{"n_head": 2, "activation": "gelu", "norm": "layernorm", "norm_eps": 1e-06, "qk_norm": false, "init_std_o": 0.0279, "beta2": 0.95, "lr_head": 0.0112, "decay_fraction": 0.765, "steps": 2961}
Each number is 500 + 40 x the weight over its row's rms, rounded and kept within 0 to 999. Layers, rows and columns count from 0. Numbers have three digits each. The size before them is the row's rms in percent of the matrix's.

# up: layer 2 MLP up, 576x96, rms 0.176, rows 7-38, columns 0-95
# down: layer 2 MLP down (transposed), 576x96, rms 0.154, rows 7-38, columns 0-95
up7 104:486536558501462483503511495498554494506547547472422437506439518433512503495516464490492460553505474518515508399576435505597503507476515524466470506497499470566510506501455560482562481526510520472514508518557532495526495450471434585449444546467577570516524505480513518551540516488533392452
down7 096:442517412503510500514534529480472538506447414489525525446506537544462509476452489525514497462508474500457556534517523506550438462521424545516495521446434505489530520504476503573482517526494526569552563498498401527491500491474552467479538441481574515511459528516453509482431403519398538463
up8 098:469532506512492484528459436493488453431485547493443459533484546514508583444510568508425531518539478525512434448464434430481569463479502408514486430553485551523567529466494483549494511446512547561519535498501556512546556506489461531514470547519487463547495500506535481432474588500504497564
down8 101:471456512518481518483483516504527473589555427451474450412426448436503476516482453384503514507535447461441521503482558534543476494470495518459527492494467464458442476586533470469515541500458475431534458487488413504486524536524523513485514495459530500423505496480439456518501466448568468464
up9 089:407458493566513508438484526533458557520513545489570467517493477503463579477505543460490461547457476494513431471466505462589443560471502486458436567458541485502548522492519465520491502495525464498516468425492436564495538478475546480560412474534560508529432443490483507503523474474510417513
down9 088:510510491475446452560522529499510478474527466527455552463520541529556489580547490465469585476508493478485485491580531528485505430455584500503527465478486545488489560550526472483491489538472450536445522567504598536472479552516501568491501494427521512512536615465522442519527520529407522514
up10 081:501475459554486497508544568538485453470497482526488392542501527445518413451458431514531547483477518470479494525435486536405480486525473460512517464524524515497479476455445465541548508527492519518456463472435508513468520421402504507484413505498503543509485562564509491545560453550495501418
down10 094:526497577514491559558534503507496485458536500480552562457498528469488525531499549487494543526579543502543548593582534527518513495479552531513511489553504557477518483531516493537501539553518473535517529472577546589520514542530558529503539570522526494526586618515525495534554509544463533552
up11 111:487493544512541516489519435481412522499473470520476496529515499538497479455440495551484452485508554513540447552582552478539424510516458447568519515466503567495478579499479506475588571511494431571461466498472486428478524502551453466471565439508559474460508487500556532513538541533431464494
down11 103:496448535448475588468525452447490597459488554514476591471473503480488406461513514558485449484558513568491494490529524527470501482527481567514466457521519531460525500481546490526524511542523413485463507473471417481424558447562553514512518542538443486475443551537530490501538523483553476518
up12 096:531582513448536458624458498492497482523521566480491537390522425545370510541483489519493494455543502490468454501504490498449483468444506475499486520467519483490506558479525515496460549516524526491470493539513446517518456540539479507511533558491512499525496517468452541418559517533389467481
down12 089:478378507515480580435510545450449551536485470536491454566461576482570481439522453528497540514460455492544512464468478527539516514568545565512509483496419481488493453454533499479572507517528391541460482491468519502491543475504473515535515492495489469495479487525545472564456508468554577491
up13 107:548528501399506499547502518550472544488456486501517512402448510549531500503501528464530484529478432445445542546495492503486453478586470530472531483458471529551505456484478541522501534550564493448510532475488586473598544564464506471483520404579477484464511442461454517505495526520503438539
down13 119:433481500539472497436504459483572512500433528482474488528596552510513527429494488432518453495538521518559459527477463519492519495508526522427556527579486502536503500490436520475534522512509593463583515472486464521519449539493506462577510436455459523466507583396479542499471496500456548517
up14 104:536522463599418524508428498490523478479566542542537502534481463523383519484436462440508540504504492530475467501495505402486525519432528499456505492542515470595459463480542510544515452576479498578467422451498541529455493479564490475465519470473478560464503508502505480474528496517508491559
down14 104:534467486500478491527555546455537511556509583507465540436563524480420491464480492552481598523542467500542558531549540524475503524573485548449556461458491587497483543484474485521477508524511549506506577440563475531521496498488433441559496455460452539529539500521514497538517535554486551431
up15 104:504486476539567504449540548507420420499526463456458504446461463508492496502421485515478476499450502505454463542500575502529513508499496458496480472541524503530477589430475494495535467494559436473461487501515475508439484512504503525507533516552538479606441477620542458433521563461528531565
down15 091:545489546481504521489557442520407544499511539496505566508491528516537493453536542527434559502496515532528557447566486517526485492533497487559497486502535475502494570601465487497516444529502557541470491554424579497532521456533558509482558552471547416533472465485480481499517445493462417425
up16 112:455424549479502504530524500563537471481564500469470467466496515503463529516549513439498535462496503530460452455491477482554501494480486514550466475447531387536524514500439502563495489522512558567517530506506577573525611550504457484549469480501478478526516495420569586540549530441513540497
down16 106:506487491572537541513557526505509485522500401453547494497498479546497513524476506551529503480486502456436486474594586486579521576446490471486513455463480405528528465573479433590497521522556493487518548503500423539473547487518462540563471469487477474551525546481550504509466553468500540470
up17 100:513440553468553475517454480593562533535532471490489435465494496531530452518460534417473532515523486476485455436467581381495446524533513471442518526493517488475417475554543537491515468507465510565547476530538491506528532470503444491449526511452525489504498480494477536431556496415430499501
down17 102:564546528513435511504453544502456482484544448508514476522407458546514531489534490503431525536456469451507529521467512546463487490479442477517515460489530537493536525446509546464438445481530496469541571525452551580554462491536478560465471518483438403536548409575478494516500537563536516498
up18 092:523534567525479530546510523501505517474467520496419435506490462456461432499481527488465513545548546490413524512580481472464468469473440512489563491564485523552496558495480495446534484555532522510534577475503461478434452374502460436464540481486453420489453454496485440466508500524539471503
down18 088:494514517495438487518497496460551444515492432479538602491442505497549509453456458451499515509465489483523461513449498554462565524489473505510484460521458474477504488512570529596575530451518503514503470451491460538466531644469485488485437511495472603562511517525558453518508462558510481483
up19 103:535506422536546523521472504505551563483530496516558497540598422511456491430512459522522497538488489445536537512470496439441521527453548521515505500527458484563498497469531553419484442562543424489526503527508432570520500518527405470510507496480521487500542553527492563463544522482490553584
down19 084:451606446528504482539576506536453439461528431500544467529476533465501522503471517490484487525440527539505505378494514504525524452470498532571458522421535492458554531537534449526562511469504537510483512517462540487478540535492518479523497543489431469521494498586496448493412537494501473407
up20 084:486483499529547472506491536511542458566517569482554518536537568562453480482510525552459416575558539492424540516437410474502432546524490448501470522550502490450492470438541512527461509481544545487504513452514476474508529501529536527557531456475525565426467539464504500496513511590545432513
down20 081:484477463468515493507547473495422524445501433433462478483523517522489508438569506472537549487501423494523466505528565558470610485494487568521499522472584508491415465550513510476536551515573485504488431526509470529454432485524508478501446537536521475541504456519471555463441495444550459432
up21 083:468561470536519559584496465558524518413485486489525487544389472486453440506487447462506498457451483419457495396470563478523539496512481524475451563565492508507478466557538501491545488424448517503509458490503498520475482529485407512437502526531451537518475484568521512515461520517510544532
down21 077:532499358521499493591543551481479498519489474528486544490478491487541443523498439546405493509471458458532516555470490508516456541552475532487492524506515469494512485509525506520535437517489519459507519465497577506434520484459511556502406498562530530574532477506540474375489566507539494469
up22 106:526514466455456378501459509467520489438532465502507482507472539516531575486492479562480569470512447533497470489563535512462395509513535475547423505502466493482482515523542474514571497578439475511468461452444498483499518487493543514451446540518455499453376451561537531488532491515488482533
down22 109:477492559566499524539525478501487509543519584477522545498431481444511475510479458500475507532500473488509549467352493421464493569457485555442539508495484511564478535525500543508427513438538440561469513504557491518513474490508466536458536437440524461528616483471481522524544482512488473506
up23 086:554465506507507486504441459434452548476526489545470472558523521452482505507511491534495525476459530500476577499591502453533422482454512477531469585535466579471421490460495500498530565529548511546435477432516498542539494522498451527536490576602523504529457451490564478547520465498554481542
down23 086:532511466450504561550551507526532476551548571463482486516420463497489496443474508530511469428569440433500519451519413588486483511531483545434502495482534505501471411527516468581432453522510498455563532481478518538480473469556507483525465552442536542491521505545439524506444535521514512549
up24 097:427545524502519471505561506478541462514523549556516537487513522461511475453480410501553416535505543493418501452506500502497545497543580426445510442512477452563531482444499503530469500504497550554509500543522521556523504519496485448485551550521590513560448494464483444454408515505531541567
down24 096:505514537454469487509433503545513477527574392534480593455489519487513478463419514495517486579546487467537521515562473509513550564446476497481554503544478438521485503486508482456524528430532506512505516501496507534364537491560548524546510461497519493528426519460537511567507478509530565449
up25 099:524502499477473551525539531473547575520430564519527477534472470494503521514468441517573530483494492470561519484518472453528443433571447562491481482583475508476530510533424489558500555507507525461429533432488516553495435514523503512544541467622481458516484501511532531479561491576524547533
down25 101:527465495503447509446553558529390507410590556473554588564471484543502535525517512474437470494521486527476475538508507533506512425427485547522454471528537500483481490505497446519459476522533610511508438522480425564547518483551494470486537550499503524487543507542501529466439472486523505502
up26 098:508462542530486497511526458444551518467547484425466457471533535433531436491552555485536472512474482457466473506477526475503500488507536556515463511567548582458482447548454520427504468420534515420515522466505499498506439571564523559544508460479460510458547508460481488581490525479475549401
down26 107:475550496448476472471455441519585520523426492457475495407474483508493471579511483467486466484482486505473523484525526454529506526501467513506510534459483405547555431444478535484527543466504549485455450557471488451496539570550560486454540478485533504470472461606514536558556454500582509525
up27 109:484514468542539482463467478504602484544454533514474492500503507484527443417514511490477531449457505549573485539515486471514533540561432489493445444498541537548417483448404539497481455472497491531492521534478560524526476536493491425516464472491515534426489525528574604542512473486456513424
down27 102:499438483502474502559499509479458495445444420559495516511435452540516502498454471562522578510487494474479586498527520499501510464540502466528495467455505477596420437532535551546458563566474479481502489522480524419447509473470422475571528526446470434527470506503464488466549444503554534501
up28 084:445482489429527517559417408450446510481527495465562480497525516462523551474518460479457525463476472515542536580471443479496479453554538480499520464481460522562524592477459468505493537453546494484607490542488550538472519505464515510477426533475471559492445440435525528457548494501469482461
down28 079:504470491555540474487542551538608483409536541512498489559477451516475423507479498516498447512522463477444483412440524541447519474484505518469474464543496563490487466523488517425547515462483472564455429524438460414540486534481513500538464480494550529521512536562471498567440497535508525564
up29 074:492514530491487522447480569432471477456484491460565537479527503464522515533478436584488410471527483542540544515486531480459477552424515559405509481475511524494522508533540470531480504583462544447486453482550452540481543538482508482568474474566569477442505484488448429469541567525500448478
down29 082:480482458437487482480478462554450509495535494516496442504451438520458473459470474471469530493431449422411483471464461522493474461553516464555469455467453455459466492432454477428437483414448457517498497521451525497493403496523480470417478475421469542509538472497459530516446454492485524498
up30 094:508519499420470547496540460504479505490531446509500533484505498438520482459485442479473433562566577492444469475504537443533507553587543541560465508506503520534485511558521527535572484450497495462494464541578451487516517554478610464463526500570444410495443474516524528498549510484538518534
down30 097:512522549437460475483462564494457516474506415447583457490441574498459422479518532493483513515557486544528527471446460522538490490514528515491498524535513503503548541525546477534461402483439557522501481511484470514533544492469529406560457476531540471450554528573499542451481470459425552481
up31 093:468536488506545394490439549559544485425532455559515457470529472492467488465497516463492470538526551481477510492509560499440480459515539465510486496475456462433525534543538617529531525468476478521511423512597503549461486482483476510460549461506400472501442482519504525489456490479522415535
down31 107:552453505458469454545435516523469550557481524488448491505462401509502471441515452471461494449527483439479513536500536488534490464525512535523489566541515488459528518504568475486546450530517587498504467477517519516388441519438485566570455512496470462530463429611490474481480496534545474517
up32 095:554440458480443508426488528489500511470513434512502525465480537481382522505494471465581529470489412502457479473459502533484493488501530540540517472479573561483486523560519528464559479510462510531479509534472431535497416478586502494558543551532522463539522557473552515462518510479544584566
down32 084:517503476471428499537547507502522500544458523497532483597454499497535533475424460507440476491465528544551589461480557542519472460454515459530499552521482477572543461511513438440403563533496464511496555480499526478469528467445506472535487534468448568529455449526504433426481533458539450507
up33 111:482491509522507479540548528481468475540526488494493484453539502447479591560472427433620518455474509533501438489508500536474461481568536478588478479486474561491493465601490508525486539505528494542531481539506512535472539508571441545443446440553471530482494514501519482507564479475490407561
down33 113:486494480468540515498480444449572551526535592545492491469505502497527484432488560491518430531446475500463523527566468495528472538467560541471488465495533560524488574537527543535443437483477460464427540559517523564512490459482463445471517495421445449519490445502421459519456524434474451494
up34 126:449428544445527493403486517495556543522505485443487509468561502532491557467511501495523592503497495480500526524462507506510424493522460467484517501529515467498440478453423486600543478512475426402485510501479517469586482566538536520580507451470533541510516539538592513518468459492486495532
down34 120:462510509612477467586499533481527541488534489511449487473486549525416410493522510456510533494532509454530516490459470471537382445475495509516511550579492486498464451532431442478512591474483506528528462477531504431510511474456436482496503474487538501479433500423528559507547525472461471515
up35 090:542490572567477424485416531486420537507474485400500504479538463476492504520532526424533453518517556504572470398490503499490448471473523566486508481508500584555444504513466517477411454542479513491529481507445492431491479454477502549512529544513480531526452532503450550490528556485530545490
down35 100:479518503468479491496506528485600498512455444490512499518560535502569531489466481565556479461601523385506622474543503449442511548451542441488498516485511488502506480489539492496457520480481537519546530478488498468421435467509466545501546440428486490497515526442539443513483453493442458499
up36 090:478497508474568540531434408467522476490528499497463515517506463424485507455446449489506494483513503498550459520477492486503450369531491502520499538618565452533473498450450389508531454523493504529581490475499462491473526471440461517544432524459465505503481539490541484525524461464511432483
down36 067:491569479578473536492475469523510499545468472483586556511453428543496527481532482472526528502470482425515556511534480592494485548486458514520482482501512551490454491474518600546516572482512477536472465496509517474464470535553417569491447442478557505509470588489476578506472439488428534509
up37 102:560529509507474437565433534537527470548514512473552476537505532457483436504478488530561503561430516465417514511522490551453511428544480503545525431492578517529489570527404545477486501494491520523544569494513502480538570486502501463532548485468474512465527530510466517608467493428473546467
down37 095:518497473565494450591507508574459532515537475518470570511490498518480566504497514547480529521504508553516491522502428527496543525510488450515525590522466582385513449481508475487498483498483435546497454488518487448535434453510474454508489472486567531550529576514568506438589446537489457524
up38 075:456532516527509500478495484528471483456437514530454470434513518477464515485490515560539476451541553559540531613548528464513493460466512461420502455514545491471499550582473486502436574443464527483468513519423529467569531501515485543448543545534462452529457532519551462479438544430451472529
down38 077:437443522502500550498522503531506469479546548482570558547524518518512519507493532472554527544493398461466532489491520569500489551533433616515495555495441535524516447435505502513527522589485522578533548487506533503480547490478582543498536444530522548476554466493559517448500492532564480541